{"num_key_value_heads": 3, "head_dim": 128, "norm": "rmsnorm", "positions": "rope", "rope_fraction": 0.25, "attn_scale": 0.0884, "tie_word_embeddings": false, "parallel_block": true, "init_std_qkv": 0.0226, "learning_rate": 0.00083, "beta2": 0.98, "decay_fraction": 1.0, "decay_shape": "linear"}
Each number is 500 + 25 x the weight over the matrix's rms, rounded and kept within 0 to 999. Layers, rows and columns count from 0. Numbers have three digits each.

# down: layer 2 MLP down (transposed), 1536x384, rms 0.041, rows 860-912, columns 128-255
# up: layer 2 MLP up, 1536x384, rms 0.0458, rows 861-912, columns 128-255
down860:506496505483462520433495507496511495493483495469533470510519482475505518500478520558537480509487466490492527478483528502489509473467486523492527498515508471484474492464491518518484513472569500487501500493509501534484534507508554430526508473477487536539487502471499485498554519530471517525515518472479497532506490475486470513447500515515519506531522505443560516495504527471542450515494
up861:533518518522505499493481500546511491460497420517512514501490465541447491475487485501535507508528479506524500488488523508524483500518485541479491480475488486502502495488540531491517490499475505540534554492533489486506465518472475515507492483482515519488496514531493485481507494513500486474491459474499481503512480462559507506466517463500500501532503518519549461532503556489499539507525
down861:506494509479511549520539512464553496465497464511486489522515482569522517474481550501473525537463472525517512486525474538459481497460488502490520516484449508494504497539496535473518511464483472483515510475492503487506561470500482485516517535509535460480473520467462550546488496486490505556514485483498566514500544448469467533542511521493529468463490543525472547510501514462518498503496
up862:462510520516548473519497509519515509501497517536499526512524506479523473494515468491529466492497497502495503498463485488497510463544508517472484479472493526500532494497479487520517499558509489480497479501524482478458475515479467493502497487475520523482492544477482510472502556511480506487508483459510497504511461515482491511490488462467487465509509509474480539525499506506517500504534
down862:506522512481495473494511482548513479537542487484483540528464503490476492466477513524469513510482533469482472471480499495493482446480487501528490458533512489516524480498448498497479468503421502476508467458484474511490443490511458488525491501507563520486484507536485483533493522548469499492451486519521462506516501509516485548487497498474526484499527523476480450522511531501438492486469
up863:500508503526537416509494485524529466500529553520462478490452505479515507480520505496493518511515455474525495527511516480495465504475542549478559472465514540526486510494497512455487544500461484489544524462565449482493484508489498512530495524537489522520480582520485545504499522457447487525504484494509521464514509523503498520448512515449507517492510470471546486485503486531508531506512
down863:497470507443489494498497568500514500507517491532558526509539524511456502532532494505501509528485543499472493513503477506495532486508483521482479484487528500525547499481499514508511489508516452509499461539478520493516466497469459499481477496466477508463501519500548554515503472472555504500518545508536473501464539482482535514481496530472489466501475521522481551514512485531453494470498
up864:507505470520483460479478475514473485509483484498481555550467479478467444471540455504513495452514501546466484438501475491504526501528490513476472486485502502492504475493492499496552538444507490481542527546501490481491466507495516496480473475483504491491433498497483435492488505512490521529571523510501505494480496508475469525504471487502447457498529517494555502497493478527586509505480
down864:501491519493496474498540531527500514506473461490499479557482518482495496475526503558552562488561528495498504514509426476505468516497538501495478549514505486465499483463551543481469492502532501557480510504430509479497448492494520502498486483515513467524492521506504512482486480551522474479511494517521491511493517504489507505504462536506475499507467522511530544492518477491512497533506
up865:501506545527433461499489516486511520507546534545527553513570486497510497508502583480489538544507464491555473516462495521491467487501500526489450499524541547504521494527515484505513513482453517509517501517481534450455470491489483514520477470472508479486474547489477523501535504514535495480537494499493516540500493485500514506521519489528520478505472446468473493452510491508496480459504
down865:482443541502495471491418468526528496519500513479491491501500449523540437455494530527497491531483516502505502473496499536487501494488499489527499527498511516501509482515492455556499517518474475510519471480480500521478475479505523495490461504466537455540522504498482517479460495523475441478433463504496506514494515493495479526475507442428480507499480496496553497507512496528508500501504
up866:493491487481504503457503486532466440458559508495514532536503472474511485520474499496508550505526505449517468477494475477499473506504511501474477490496493542463482514519535505492458487547465476488493516484491478494495485596486474466544446518555516489494511523459523507528570507476502479464518512493539498490506501483453482495528530478504495514526534507506511483499513528480511508510541
down866:532518463542527534504515500541503499457503460497452497550495492543474481534473476486443505520515481475482492498529456521441500498489513447493462462468470515485460519446498533480463473497503451492468552494461497471491533565504514540421508479515474499487460515492511542492537458482497556478493506515520529516493495510456523556543523489445496488502526483495489550507497493480497529476506
up867:487493508490516475499483497487500510513498447501537507526494458489520495519516521496495515474517472480528495496484459517483470487503504516495523497503489490490477502517498490491534546540527493521473477460511508491489494518520495507478496495512501546521514505494453490528473522492491445485508523489520483447507520500490501519512487480525455496491485455464525495489523512495504475499477
down867:447524532483482529502492512515543505520489503501486477496502504530491507489516477476520528477510512487496489489541511494544518523461481492511492456526490502534495481451519498513483490513473507536542521536506518518496521484481498528494508530499470493516509519454494522488500500490523548531531510477495507495517547505475515463527494501508506532486509523486488475509504493513500520506520
up868:511486529467501499454465498523484529463489497476483501493494505510498504521512500485471479451507492484517482494524499521514514496490516506491508487492523487514495490505515495506495501491510480531520506517521509499461495511523493449556531486509515523509508525516478499513492493476472522474487462514502468478505536490500486467489484487535493521501509473503514472535487487504490485513516
down868:493488452512502516474519537454465509478500505481466485475498482522508506497537457517515524512506478464488491484500484494527520555527505498508474488510545467523523467509488484506485481460451476488496538531502485487496462485509509498521496518519509490495501510516516493487500515520543531470488480536519482493534496483446527519494502484488470479523509536494513474485489520498543506513516
up869:491467502500529462461501523453535477494549508517512562483529480458532471515496520508523524419520501541502485498509517481478527499522492484516493498513496508480494486513460541468474542517522477552502519498479502494478497526480530500477449520489447488474499492501483478465522451499519484496513510547528497470488469468479536479488538507505484529495524486516478484484543517515502483493495
down869:462520505494464486467523486504503519462520473513434518519492497503503478504497484520519415519535483472492536511504499486520481510498486521521487490502533506513467479482496451501502471523492481528475511498523467532480509534532511517486543491473503543525513483519503483501498503531491481492529473457485520527539499502497470521503503491486505487509509530494495529494444467502505499521528
up870:488514505486524521531482499491521509531485500491491482509522471466464492483520481489550538470496453525509476507442526508520494530484565474482543529488490515503524503527501491504507516530516513482479481567489488510512483502537546491540448472475500499488490477519503498504491492546488481486540488493507518515515511560509495488447484506525466530510490499492509519482521500470530530493491
down870:537481447493520481506513518489489507488482486475473488507476525492496492529504519486458490502493511454508546509537462460488510491438440502495530458494523492490486483501488500500526522498487493495497538467504553459498517531493527501472488486555538528581482487517514517498471480486524507498532529507487524454492552498475533521520497465506483498513503482527505528542522513496509485472485
up871:527464498547511414493539477471518519479526437480456527502488430461474456527532522521488477523495482472537478479481492462508504506527501511491530530504539536541475517539469528506497482456514482528482478519503443506535491517516502523498478489497509519556470482488482522533503491501498498501505509492495517542534492491502525542467464510495521512552524505533497506429513505479525520446532
down871:497524532515528491470567475477484482489509455493503528498510513494480485509529499466469501489504459456507503557508490487460489534523478490482500498532502489541526515476489529532435472466515468528509491481521487455522541523500511472507513469489509536537487472511484497461445498544491480566512542459502474490533489484519504562497482530482519509555482519528509561482462519503487523497518
up872:483493499548508464513520447498512490506508508529480506474497501490494467487475500499482538444490541507555516490495501481467487483532491510528483466523478537513487491494515525528558524485515502498495505489509502496446482509534504484532524516512499503535481452484479459536479492512484472487557506479516521514503488509501457465503464495520551535490507534498532514475473499523506561514470
down872:526489476471512500516443487534493526430529527502499512497498488549494477478456496499510463528471498505489506492499490536514462504488500515498502494510523484500465532486507492493476500460519496525478532516530464507510517527535453489471500470544518511509513521501490485501456520495510491502502475500470510484520463541541500495529482498483481479530537488501506431524556493495519510525499
up873:481516475525530507501505520523506448482492515485520524497486481488524509477478507503479507470499528505500502499479486490474513467507502515514516500542510524565485455495488459494550497479519506471463452494549481491493483479514474476494519515500479506508480481478538531526496490524531507483510498508507454523503487481479490466490532500517510515536497484504511501464500553469532482550518
down873:503471503485498483477528478529539518506478495528491475517511522444508462516520542519480500478492493495489500526492474471529504480536483472513467473500508448487514478518497527546470462488477504541492482489516491501512474503490566530488456501504511509510506511509523461493550563538501445516518516517530489538512536468501489522496540508501525480511504526531526450474488524514487493541513
up874:507467484496487501490539502496552454525494466493471460509517461501526489503483487469452483462503464509472478508539527509458487504526496518471503481491489514493496506479511499466476499511530487524502491522516507465500502511479517469512462518466485468469468479540499541522500470484483480524495508521541459513452506452488494473511532495449497477508497472426539465482503518498504524473542
down874:529465511446519548449497472481517471485458493491555477519493494516522463485532507501519485517508490471495477480485508520489504518511495554481456489496520430502516488475524516490461493493462500527533501542461494529503514464465470442503487469499482504496533483474523593501514501545546507552507509509513479513458484453478484491466493533517465503468542488516529513521480529542512500538548
up875:498489495488500511474504445519513545550504481533513477472474506528518515486502500479519559487526500471535525486560495496515487510508535538507518539494483552519484458504508491450528533507518518477495503474485496423513504494519507478478485516511471462547499506545468491520492456519503497499528459447496512469540449539455555486534513543479506504521519526486494478495498508460520551539511
down875:531507506485500506495467518482476520494507515500505534497486506491462467459475502500471541510484505479480504530518488476508462457479503547466522519489520502518452503482508461503495482528484512501486529498488442515502469519479547560506542556559515519517509502475453510531557489481502458474493455519423537492517506486466501490524522492468493511509480478486467475498474496489490517514464
up876:478447521516521477510577478498515516496555505471508499537502456510561474486545527493472503471476487504473488503473516481493492464473514533471509513522478491528503525538518523504469495484535469508498495513508479491503498497520527447518466475522510524505506484524493475508494455551549491489474478523474469500499506536503475505517532502485549471518515487482525481465482522521478455530527
down876:486474490500476485522505508474523531477482514518462465522488473521502488472504469461444460502503466468562485457475474499483483471523484550466491495491513501488474476511483513500477532530479529471481478490478501520507519470537518547491481537550528506500506457514518487446538521526518499488540510467527506514512476467528494491487497488476472479524516497493482527480455488473474480486451
up877:513471497518517462513506525518493483473518515516505491507510479507507504537434542493469593480513492459558472491459528541493475458498496491471481486494490499520490491461523522483468538476473492531523513481503509514443486495512504525527511501512480500496471514518523485526491475517458488514543458498500514494469484522506529485497499486493476533508475491516527487519452521494494539561478
down877:480460465458513501481473485472550523524509519522459532483506462495539481522501481514490506445530494447502429505516522503472494484564502489517526506520519485499465475517497482518527544518478489515482487501516494503492485487483531469506493502523519508534503482505455468484496527525517509462497512522465514498525500518478501547489454485454479499533505531490464520510480495454491500494528
up878:509523512524521485513499498513469521457540436485525535517514495502494493529476516452500517495470492539463462498494561529498490527514472489504493513479493491516499508466532518452531497531481492506501496501491468510493491501487502512505497513495460521512478477488474511487477464477480483517483523506513507481503500476512488454459517491490511517551470473458511473487524506488480480513535
down878:495485499546510510502496479484484472499511539478470462539452524495468524518535520500478542547478502484494484457482536458514502507483528516540487528469490481494475490482514481500467469474530527520473520517491532501523519541496457523508508533508542474534472497520511505537519524484524491469497496462472512527495494475476485488495477522498471478496531510522509468483505485534507493497512
up879:483503519535497520478545472463516504479492470506520516496506505514505464501481543497542517522526507546495453474553530471512501510471539558476512467468492456529507485505558478519476473475499504482490515475504437491509466478491497536519503534504537500513460484527502504455474477467532486454529513465491495484487499517465491519477509533472485519452501499455496492503473492501510521499504
down879:503507527501504518495498498493515491502504505470502526490489495470472463502477500434492548514540527516506544488511496513431498514489446487495520486478455472510523553439515526480468507511499542449494498452479503486492500483517446495474491503451505499534508519504438482494508489520514518536500464512461479478458483518486506528502536507503503490508488448509523521512537500455540550464469
up880:510473498519495518512527477492503514487503470531474496476468505479502469487547496561514503502522505530449454497509524498505476527518510459514522463531481492526490441525506488519468512557503507527504505474455502491486498510486520493527516485506515463493525543554501514491509527528509491468494520511492530459492538487517500441478486451511449532541436494519510529485514498429527490506516
down880:449452513503499440484536440513548527527482547501467531508510458466503544482509501508515453487546495548482503510533514512501495486521491510478452500470484493512472491488489488496494506456477491486511467495516515514504415523490504507517530479495492527517468506498496454475465477504506494501518517508483497488483495506476504524524480478521502521523547498514467501515505498477491465474500
up881:528516502515512440501487509530533511480544478523526539507523491470530461480522493496511495490510520503481461558549482492477500482502493472469495492525487496499506511466502499427566455528487490474537518512460484516500492511492529499456460510506497495499499478525514525501485489439451457462475467521567497476497497518488546480470546497517486522478488499501506469496514501486487492488537
down881:513491515498485525506515529489484481464508543522479470467498530478494494517469516483442518518480535506482481510500473487507534494481497504462469538489484516516482509462534486486529452516488537479495472490470551511480496485512479510525481506511450482500470541494525480523571487502556502552504488517499545504467510471516523443458501548542513529493539496486468486507514502539495487501510
up882:461502472492462501523493504448490527475487510497497482500483466536510471476471493503499503519526488489491427511494471481528522516514475471510492523501492498552494483532490470543502473525437444449519552467528521530484490512543460513482533503499530543520495482537534497541486485529516508486491503493558498527499480482483492522494555457500512488507479533491511475515446481481495501491502
down882:509478531503513502486477483492466511519500497514473459504499498442509516521480504460475492475486552515495542470465462520496520478527564484535476482468521514507522496504455541474503496457528510503460479535474477466517548496493497513509457461513499471496523531502487490502521523512508509473506491516490506493488485486451462539458479477530497515507529493510486503482531529482479505505499
up883:515513480520510504455510478512515523480513488526462494497467502504526497513544476501466500494529482500495482507530498495506500505542490485477479496520450498497472461475497477495529484498530525494531482480516507458516495499517541503496487476510485495483524524565497521496536474488525499538561483504499460518485442481481491514467517521463489502525508468498524482510476509502484531505489
down883:513502554525459505485529487501512518493521505494542498506476522475449516503468535441487489518515486517509505487524551496497510496502491508487479496508503467501491500501530517485509475510501537494475501524477490505502564546507471461520552507562506507525498525486526508508467533531474534490517523480503485492465533517503485506494517501504492536503475484484509476492470495491503488516496
up884:504463544546513509474541518472492490561471468511507492520495505523515469501495521530484515458535483471542491538488471501464500467502486501500483464497521492498521527485505458522472511466522476537479515541539481484462486514507438538521477483486450529514500457528495462505519475552535512510508509525551451538493458491523493492496518509533482475516475495494515520501478525480481498490511
down884:488476519462450539497476486500540433521479482480503468528511520528522498520498515497509500515487525441511499516460513503519509465474427511490497476487534485496492477505454492491479504485455502489480516470491470488505516489505491482483504447530520505524525530432519491506460464586479471468452508510556485524532481510494465535511494487543483463499478513508553523487473481482476484558501
up885:462472524525534500494531478503466540500470532519518518494520477530524499521510498507503503515513524518507475491505481495504471474499489464520502460465537482528491533475523477492489466510496498488467514517509513486466478517473510487507544526491542501509530516471473512501492516473485501504511518512482516518508468494517501474493471475489483507500487552501467494496463502507505500522514
down885:491488503524500493508506516492517504474473471520487495527476509523553487513479490486487471489448545508492533555492486515502554524523512525472520502468500470525533491477503518561533514449529491521518523475478507522499518484492512513474449495521510511540486509522506465480460494485497491507461473462495525474479509481483517467539497521490495477497531510522544515513479520495478479483503
up886:495503491515512494520497487467512490467495457489459470485488502439542494533487516503489514435499463438493488487503508520471458520486536497493502506501529503542490463540499490508488505479505446529522532516508477493508497511478491494514484513457552521483475506543522495507486481495530491486520512527513485527480474515486477502462505566472523503525498482462553504483522565526483494486517
down886:501519502470463462539530568489492528490472474523496502487526554476503493503515521492472536509479506468508454512508530510531509515451474525518510479513504487528513508462500515479496501480529493520496501502500473508476525497483487518483487517499499526497518469472492536508487498485480512518524445480532482483471483475510502517473473472532516520549535459485509528526529494465524472523462
up887:486516492525537493504542488475490510530511460516493536497524512502509469488543546490502571510505504530503520542503518458502507514473519507484484515483457512502510510466462492490487488545470482525472474504507495482528495502494502491524519511497507552490524476529491482519526520481484526487517530514537523484451509493474578476500499475472490509497498502471492478490491497477501456472522
down887:532435530544483565499525458534463483489495511524504496504482507474488534462478525479484467450489484509524492511513447506491505524504488497465528458477466518557550493451509490466525516481537485503501539497528461483472457483488525430491462490529518540492508501478510482484466500512430512453496495537498461514480486511468509484466494523543488472483519493484475484489527498480527521499501
up888:475493530506485500496506491497482489496490452471501481523512472510489482540485539467491485493536507523499493494511461506534494513512511513524480523483480518472490498531516526492500449501513476506456533476506497485550479531492501499468486457528527476477515499528522501488487500454521496473485501495523505462498504531467484504501537506505497497486485514495510506499515527484515476504495
down888:445485481523496472525484527483490500487499537504480514471516510465501495472507506472496493528489476490518471497487498505511488487499485502467547491505472487554486506479477492458509543489499522528537470467506505507473554472511497525488519518501467499510500501520490485494495488527497517525498473505500506506510514501512497475499461493507479498508523504512509514468468485476520540490500
up889:518479508514448509497479488450465490484525517483518497537533481463529477563537463490474537502452460497549432465528487515475503537484523532517532450516506553554490481493531463523493438496519512513483476511489514488444502535484518517500484496498501478482477540497513518481485509496497506457475491510489509517463485509452512465469460496487477500521506491503507489476515476513500503475523
down889:526543501451537512549456511509572497501491486482533532552533517479465498510500493503459493492515472506540494531489478477531550432452522491491487523492498481505517514541543452517479490481462505505458461494515472540508460494472486494493479499533541501479534444531531501502492518477524475514544527482483465495487510503509503467515516496439496482481483527535530468480517523467531491494494
up890:569475484471484486471515454565540469512500456475498490483497482489523518549485543526507485493501482515510506469493530512538458514488515492463522480479489509510526508502509497524496534520454487478507547498527511482465476514538500483468477513489509476460496533525497474474485484474504526482539494470547520498499437568449505469508488481487500470498478496524556505508515495517510530533499
down890:490478457498536522513491495482499528463533488513491510480508517535481484511509465447489531506525474512490540499511534524444516499484471502480506527519493513475469484527474458485538518558539522487492517526578535503508486514480484474505539524524475501504518518465504510518465499499487494508460522505506517527513542470487490503483495487484490501498506478504450478472494523457544516488477
up891:480494447571472498462537482457497485464570538496522521502507461501543477513513459483461511471471510551531479499490479514511468482522461466462494537496542519523487509511467502528527507496490437512519525525528513458509487517487500488515479506489445511496476524520525490522458476519542491515539472458472507492496521547507488502465514508498466505522491491477495491511484525524486496548530
down891:529523478470533502512474532535486502482494497499512473554519470520482462509451514496476493505503538487539514519502501507478511489506520511507422512482536504479532520505502539477474518470518479525472527493472539507509535503551486484512491514511491423549531499522509506482506489483497447512529465497477455520474531505475500489508512482538500551502468493538512520513528494479505436523501
up892:503500481542488536513454458496504498503533465462501471485522471475511491542486481512509472477573525492539510486513500486476490489475511473512467496478511504489479563510481517491533474482518529486494538493499495471472469520494482509548525487509537489549507482503515498472489526511525494510521513491518485478481501531476514522498480472482462465518511522467492525531485506440543516489496
down892:481523559494509481514501551477517514501507526517530513516564474495472548508511462542510519493504490503457489473492482502476561465489513492474542479479508495560498488509537498505449471474523480512485533512530490490529547464469510498536530529510482530491503490500520504471490531486467486478496516445458508558552467486535502480555508537482494497488515555502478521476580519487478474518482
up893:513470514540515521538506494512466486493485458470510491535467475477487508496500504505495499479494506488491474498523482461521468500521516466502498507473471544492535510554505477447509485496497458488492535518552510490512486515537469477491498486544495501530482509499523478500494499551487474466516481506459507501482492506487515447470526534525510486569547514535524488498497512455515510486490
down893:519492474531522523534491487484486484501523500488501452493530492513494490502493496474480544527480463499522544504538490504482480541510479515492500494503483483517473495501527501517501490509519505472508525519530535494493495459503523558557515460523499493460484508507486528445505517510484479500512530493479521550443532478517520507458469498478473536478532507546549562496498489463526504468497
up894:522459518499502505491499498483541472486470472512488519523492444475458502534487530536451491503524475483509459513450531453467508491518562538487490495464475500582526478501522555506487465477512470542527468462510514501520493509564542508457494514530523499503535498525543460502514508522519511459518542486495506476503510488492491521477530512479531479467494519485520492478474499494501551499508
down894:522512528524482473534494508513486496516473484508474529477494492520509514517486519465466514505448444486528566476489515513500541507475470555487549551503479503497514525479523551507530504494505488502522472479502463479474487516516521531517466474517507509497510492509481490522540522537498501500504471493480495477523462413530486513557455521520453444493486507455504541515531500493512487490478
up895:524492502520524509464525447491450478497505464526524513454466515494429504495494492539484515510518500532523407523528494474461556518528514506473523486491494489545451505490521517530479516519520465538488474533528441536498480488523488475524453502452457498476504482497522536495526529532502506502483483469551510542499520473519493410464518491451532506500468475514488488500503534497494484508499
down895:505480451472505471516513514432509488486439499488503516467495550456486495499501483474564485453460530491512455484529425460458510488504542515488484473464490481500491522496490515457500449509483490474498507481527535502491478495526514536487517533491465500491447539516520498445503514448530489504495500451511512501487560519510525493522506495494506496468490512471492485515489494522514453490485
up896:479516461509506438469450501490506529470529503476497506484482499483533499514518500498458481487477487511513513540472499442505517469490490478512523496529452530519446479506509499530507509501507497490530506513494516439472491472496490494491498520512473487528491461494525479552536489481500490493497518491534501513502488496473484496500521468491491477470537472514450491507488536526487516495470
down896:526474490508495499490464538466468503472509561479501498530486496526470510487473503496515518493496421503535483524523526471479505506485451505491509492470487481522493491458476509508488495489517481481475501479474491496489496497486500452490500508502533546501496493487510493439483481476454460455475512460466542500515548504518516482524541509514488526526455508485484546503501527496482476488488
up897:460512545482516449497507433468490505493443444517500505535456473492494462478532482511527477493488463482500472515535510489524492522493524509482482498517479513549499488492511481474524531511442488499527498494498508541498498520509505502479490524462540506526504461517482499509515516529487513494503515496509465512499508572513525520526452479501524511482516499529508444492503530431527503514473
down897:482472471500514451497484510507545514493474528495543504500484506509517500510447501502522523504483509505437517490477513495542462501499492534490500495518498458468512517461531484547527482475456483504524495481498493526479569510450528477491493508501501479525482517498487458511521508506488506533439497506484479480524503511484473518516505492481440489507484463508484556481531463544486486489509
up898:521481487496519507551526521508517512514530481529491546538555479510532478526519520526484513502492555514504478482478477528475534483515519530484485528509495507486501490481510514507471471492519496491489476516501531495513493526451526517499524526480473483487488497490490492557473494505541506506480508548504481496473516486501514421475527502487465478443486514480495493495478488483499472492462
down898:485563494498472511534487534528554512478524489500524481543504515548524511490511491507512521490528417500450498476510521475486484477487494480521518498480513488522533485466466488473534446461510510522512525516479490511487498482479491526502503518536510527548525461478542476510509502479513520525532521512523521516504496446489456490529471525519527501525522539482488540494459496519485507510496
up899:499506511522513531475518511484479471473467527509522535486491505490503508514511537503447533469536505460564501482501462463487505501496494499514528495485508497553450486505499461495481510506516498495449511552545513526526508498517436523498512518533509490509492503547498498499499495501501513489488503482538521540568502472474524459504487501515522544476506501502484491524459494508538517535497
down899:517494473536558486471512460528509484518515506518544496508497481552539520476495505500520452533506526488548501457529491526518521450522592488508493506540519466474499504528542502522510508441533507526485487485538472506473453482482542477516471516474529518500495504491495520508525554551517510510516443487459513543514483518521488539443516506545479501488547525526517466519466523489520511535545
up900:506508533524526520504424471524447485531502477472512481476482497478514492493490514557507504432528488490517460500496493488494523518494534455516508489548469554468475514505502489468500497526502462474500506533529485509496476530531500464544501474497513470497478485485480530519468515513516479486498471496546519476475541495472476442503467486527543535515471470473481485513458517526529488500506
down900:508499480458542523482503481533537498511516449546501491514498493518500494459508479472493501488489509499543501521525537496495517493481520493459516440520512500545509460526466511494496503473475478551484502510496455512469496484478511437472514534485563533516484488474456525510470523485451518547498506523431472570526498505519513526477519487498491463502488478482488472482508544517472490526549
up901:547495498483531505481492491519485469509521479488490530505531474530490490486525478445487517513501483469506512518483477537483504484551509518510519474458470526496444497523456509525490531474517450536503487503515481442441492499514473525511541453488488446472512476514475500551502454473471502507542513524548497496509504467488515507503491463450514512501507525453533479522514505501496482517501
down901:545535490513493496493490490473498446480521489517507507545537491509516512500526472493500429496491452530499519501495468528508476568498475484460473532517480516511504511493453498534518505521479479510501510518521542481479548481485483466485516505520466562494510514505469436506494536481524516503558513531503490508478513499491479493457481531515470521504511559443503548455489555485482488495469
up902:514540492539499511487521505487508492517510507527467522512547463509523461560515501546449546449499479535516472521480502539522459499522551527471484455531504480520512492498538511523498535489509508525502525497520518531446494534499482456493497512459532489486494497538464467500537475503571454467507479539512516512506496513522494482510467485491459486514486499510504510514507518504495510555499
down902:519516484520504491537500519466505517504478478501500528499507544491482540467513511527488461524502555502528497494489472445499478501494500498502514465508509495521483512471533484510468517550522520506498514474517445523522507541477473547514475529471530496519504522520509526477503528497498516503503478514518479510488495502436506500553474488490466513500501488475475530466516530471526507486497
up903:541516474502538509552483475509497495542513491532480538485516485513501518498486523537498506532529518487490491515486534485504496450534502497512525504460541534552481511514525500507477461491495484514504497487533446492511485492503509520498503475496479537501515499527464509501471460495495517507512442525485459504509470491512483499487529513481484484507528542506494481449516568496511489507488
down903:503489503512468550478474500544533553498482483492485477526462531466545503539498487465528475487483518465499522514535504473520517477480493500523481527473499492508500486511488545485464486482526543525474524528527513544507518546489489510493520507500489477538496471476520472532528534509518519523464513456514535488471453473484536509471491516452493463512495515495525511506504489523518492531521
up904:526516527540556537485527470493511500511478480520541576535532470489531530512441500492511553519522491498576506489470505498508512504511508579535517518511489509498486484488500491535482508489536490534467534506535473444459467486480484475475500498481497507497473501500521508515479457488525511510497510460486474505485499506445521511517531486514494501522535506553514528465489499475530515501525
down904:475529488511496525483499483454515531509465495524482508525555475515509500468490475496505504509492472515527495505540513510532520503553494494515505543485485451500540434488474538471512487483525497504477477490464457466439478483457560456500481492489501513478518507483575490505519487545490497550498545490516467509476507465514529504487474549485522496490485529484512545454432503468489485510496
up905:501500525525508497434482502527505483508501465506512493516523498511492501509515528508497483483498570487452447466524522488461498469481520489531492480504504491496479499496504517471536486510525508518508527537512509515488402542516450507550505469489489504519476471493532478490498485517526454505520507502506501497535536516523501492514511502517514533540472501520546486526470528516526519502535
down905:469484487521487467520441564495452474521497528488526494452513463473499496503530448473502496488529488500479492466437508473528529527540486521460486523497523418496499534505525516504485521508507500476518522494503508480494518475524563454477500505471464514471506463503472507498488520492521514469494510498486527507499488467515502519534494501509505534537502478544516507475533497521476474535510
up906:522522473516481479500485535474496493477498458533516493512522532462576450493552489559517516508533511512537534501470519490514529522514492482524511501488498503526498487455465478495453523498485505444509531532489504523498523531505511504511488521449445509535490445488543501506520547504514519503555495488487454520476512506488487468502518485511524498490541456470496466538455529501517499479517
down906:499496480517551488536531511495530449513540488486517505513467530550430489474548476481502537538509473498571492504532506504484455509523475491492443533474446523489526501512500534501520475506446514507534501468464473465471495520477481501548480485523452478510488518509534460459519521511507475526497505452501521483492489508494526513494502570494476504480521489470491462500495471528497512471507
up907:478495519539463483512528439492463503501516486494516483444553513540528487527474506511486502516497511485486496460504485528507477475471469478509519503475508512478483504482490529456487514535480448524485468490501487508490489523499510466477515504482524514502486495481516508496530522505526519475505474468510509521485490492505514516510489509491522497477514544505503485514485481502470516513490
down907:526484474507475495464526517521487466525540481491529511508522502477514535542523510456541485521485491495505537526456484489495510460518503511517523478499502499454501461553481499497471477499479472496489469527509494463485497529515509448503489508477487515476536503492474526501516461500497526506489511470469522499512510508503512529489530512497475494516476527522510482496526546518489457488516
up908:477533480517500511506437478518481500509475521528478472483489488528510460495505494513496530513497488496507504459527497528490447555508537513513498504450510529517473486519475534513497498518527504471524504520493467470473500554486492547495504502487500509495516499510511523516533522494523465448533473542496537502505489473543514503472511472518501465509500469515525479555507515492511528489520
down908:472544468503524499499486526523491533528515545534489518501555488532518517515466478508532537483500498506456494486512488495501489509482514553528502463507455566481504489531522536476560520434513516423536505529441480473479530490509468517476447541468460517546489521474490473470562501510515537475517479476453493498509484537486529492501467461509523469557522464509512511492517454514504473501481
up909:526468498521491501474491500522510521500482492503540558523474506507473453528489530536464495497512466464499537494500502475458494418508484489456492497504529487501520508518495460492480492510458475511461516544508429487465475503537484496479502507470500536507498507511508475529534531539496431484514512499492463515472484495523497502519554533462483485487509514536495531519480534511515505512486
down909:475539498508517491509497564512464491521456468479515483516509516495470518499501508486514492536514463490511517539476484485493516466495497509486498492523506470494509463496459511502473508506493501501488506498518509523527491498498470512470475449499495504520521514523511505533491545489488502529486465493484560516517556459490512515499507489497525527476537528545487499517481496470521516505489
up910:529484529504511468542530484477463499501565480522490580499552477472470512486517515464512516473504523494515414498518520530522497473540507512507498582525496515532506487518480494505538476479449474477480510488507472486506466510490527546508502487524496548499478485538487493480512440495515501464449470523527455465516506503495516490506522502513496475513513493446549499468531494494473458497513
down910:442453463518472527487515515510507535510521450484497499493495493529542502514503482440502435507496467520496562492492523469485488510492482497478491507498528510465494527482467523531484458479506484507517564513509482503496495522442487503498526518511483488523483510534510484491523540510519501532495484516547495496500526469523536471502522520519523497502481497519559460492498558512466502491470
up911:471488505535495456481483496496484521506490497474530531511499477505492455481519543505474485478533450477544495490464487502491525463490470486521493473527502508463511520481502486461453486516506469531510495537524464497493466500586493479458491503524512481518523500533479515504499483490483518512522470489543521549508507546510518489505519464462481525498523509472474487518468555522546522505477
down911:508472493507515451495508525509506507516536552470507485510523474505431532457522471495514502485482535496501496511503489521497501480468443553466516499468505509485463510507477507445477498506501424481476489503512488461534500489512460488525556491490481491498492532479521534485485460479497491527464478484488524503517512480494501483564491457463476477489497465505465520522487511514492479530493
up912:464480544528472468498516518516514550488507514531480483508488490517539494536479470499465472510495555501488453487522531481534448517474528441466473503495495503541528467546514506480515519531475507485525468525466482493494472501491507522477526510494500538460502498495508457486489494519515528483519478486502469512463501465480537527484505528509510475499525496488574475517425506480494501532493
down912:438546501492508507534473479537511502483497528474488495506480433500513512495499491527558510485504548513478524503473473484529493474475478521543531534551448494465497542545484504472505470498492545507479482452505481546493485511444522519486506457515516506505519506521481490461473529496456563495492507506495469474513512500510493485522485485512524510475478539493526505469500480508507501471483